config.toml
num_hidden_layers = 8
intermediate_size = 256
qk_norm = false
init = "normal"
Each number is 500 + 50 x the weight over its row's rms, rounded and kept within 0 to 999. Layers, rows and columns count from 0. Numbers have three digits each. The size before them is the row's rms in percent of the matrix's.

# down: layer 3 MLP down (transposed), 256x96, rms 0.0798, rows 243-255, columns 0-47
# up: layer 3 MLP up, 256x96, rms 0.0931, rows 244-255, columns 0-47
down243 103:509509440443438483450529561539511510468499435542418557583508559485451443483438433424551581473453534636480469530529416489497472502503440475638452
up244 104:495553489504488459485497492437461502503491583575461539414495495541471524443527503427553510517386441489455473487542480388465557496536478521516476
down244 095:563470478422463503391421498479495608540643583548486501493515501505506469491573525487446402469506477553517432504558447481470479492492562494506512
up245 096:526550484549552585542615540474436495452492537488579537498549462551502434664459543524505506533516521484453555559483520452527521475565490453465525
down245 102:530478433404510445444530525396570489561497476488474435553516454498481442432564528378572456492509514478489507440566485453517525517490502509517625
up246 065:419540502479533446480472583493449458566506578567468445516501437458489558482519545462548466473472497482473482469537434586503542451434489526552427
down246 087:520502475411506445514413537545544537562479560512440541466547627454520563463480432407488500512554440456492469508459580495545491443460428517584544
up247 068:574510510524540596498521477529569504498511513557450515411584425457495479485536554504610463558435534490458459548444410503436404613547517561495580
down247 090:496445442522512459497469555410526548582408471532448564416554525505496590469596538475506470501597381490407527509507605551507379508517530482516502
up248 102:534514519553557468470478470536601519490468520479466486489421489480554438458481571575508545513432544453471454590583493392574556466461528562446510
down248 091:553522428507450489375456502455453517438575629444511483535500479455461553446463540445410507502490485515541438520557587524454483521466517451475552
up249 067:471504613372557471450493490553490408514541523590383519518529535503516532542518500458499472450369459497489429461527500482472497505605441473552540
down249 088:477497405548503548495476554511530486493486462506556443538475489489561518459505460460453414484488530721465540417475537545556455417457584493411524
up250 106:544508491488551521543569470491443483531453511475423471455532569532447544447500430604511474508508543430538446484464489491511416467495430520542591
down250 105:593511529451560568474507457512533489451532459536459494554432439507513488530452542451517496561502516513452483577413533499492537508460459379562497
up251 074:559496521553561495558458458542439567548540444507531429428486466528499565494527470491511517487424444507540581456454502474529529473509513424516462
down251 090:599435487454430452534516520588547467501490518475530451549529572538526456501478500485461524431568478442533566451521402374528531509513446440558465
up252 133:548519473418551525561526552433478450554508491444519489519538508497479483486398503506549511515516533401505533566608576475478498503507641430475421
down252 114:538428532522451558465578437497398452479566434540621486316482552501471513519473528532456447531504478442532459515500539554461446463492580507558427
up253 082:425561490581511487442441481454563468480546510542464553406529538542449420522569482498552542531469507489535529585504540399441562492567439444467511
down253 091:558482538505480455451396486507556482564529472492480478460440565453501409509511511474470477501474463622414595455535569528467447526549484508344549
up254 081:495381416510532508547491524461579452490476448518598533451467476567539489467459550546519474567501493437475428537552549492522571534550517483378550
down254 103:462481514543426520534493577421429451538521490521465535466468548513479561542499481388440512532512419618477527533502459590572468506484425554558460
up255 119:444470517476408588497494488422516465485492529495480524412582454542624407480529427504510498535454523482487485581506501404436491464563514448502572
down255 111:455492462453495566540488489467514486503494517503498490563427618591602537439447533512476506431470448525537517430463454464530525475402583392564441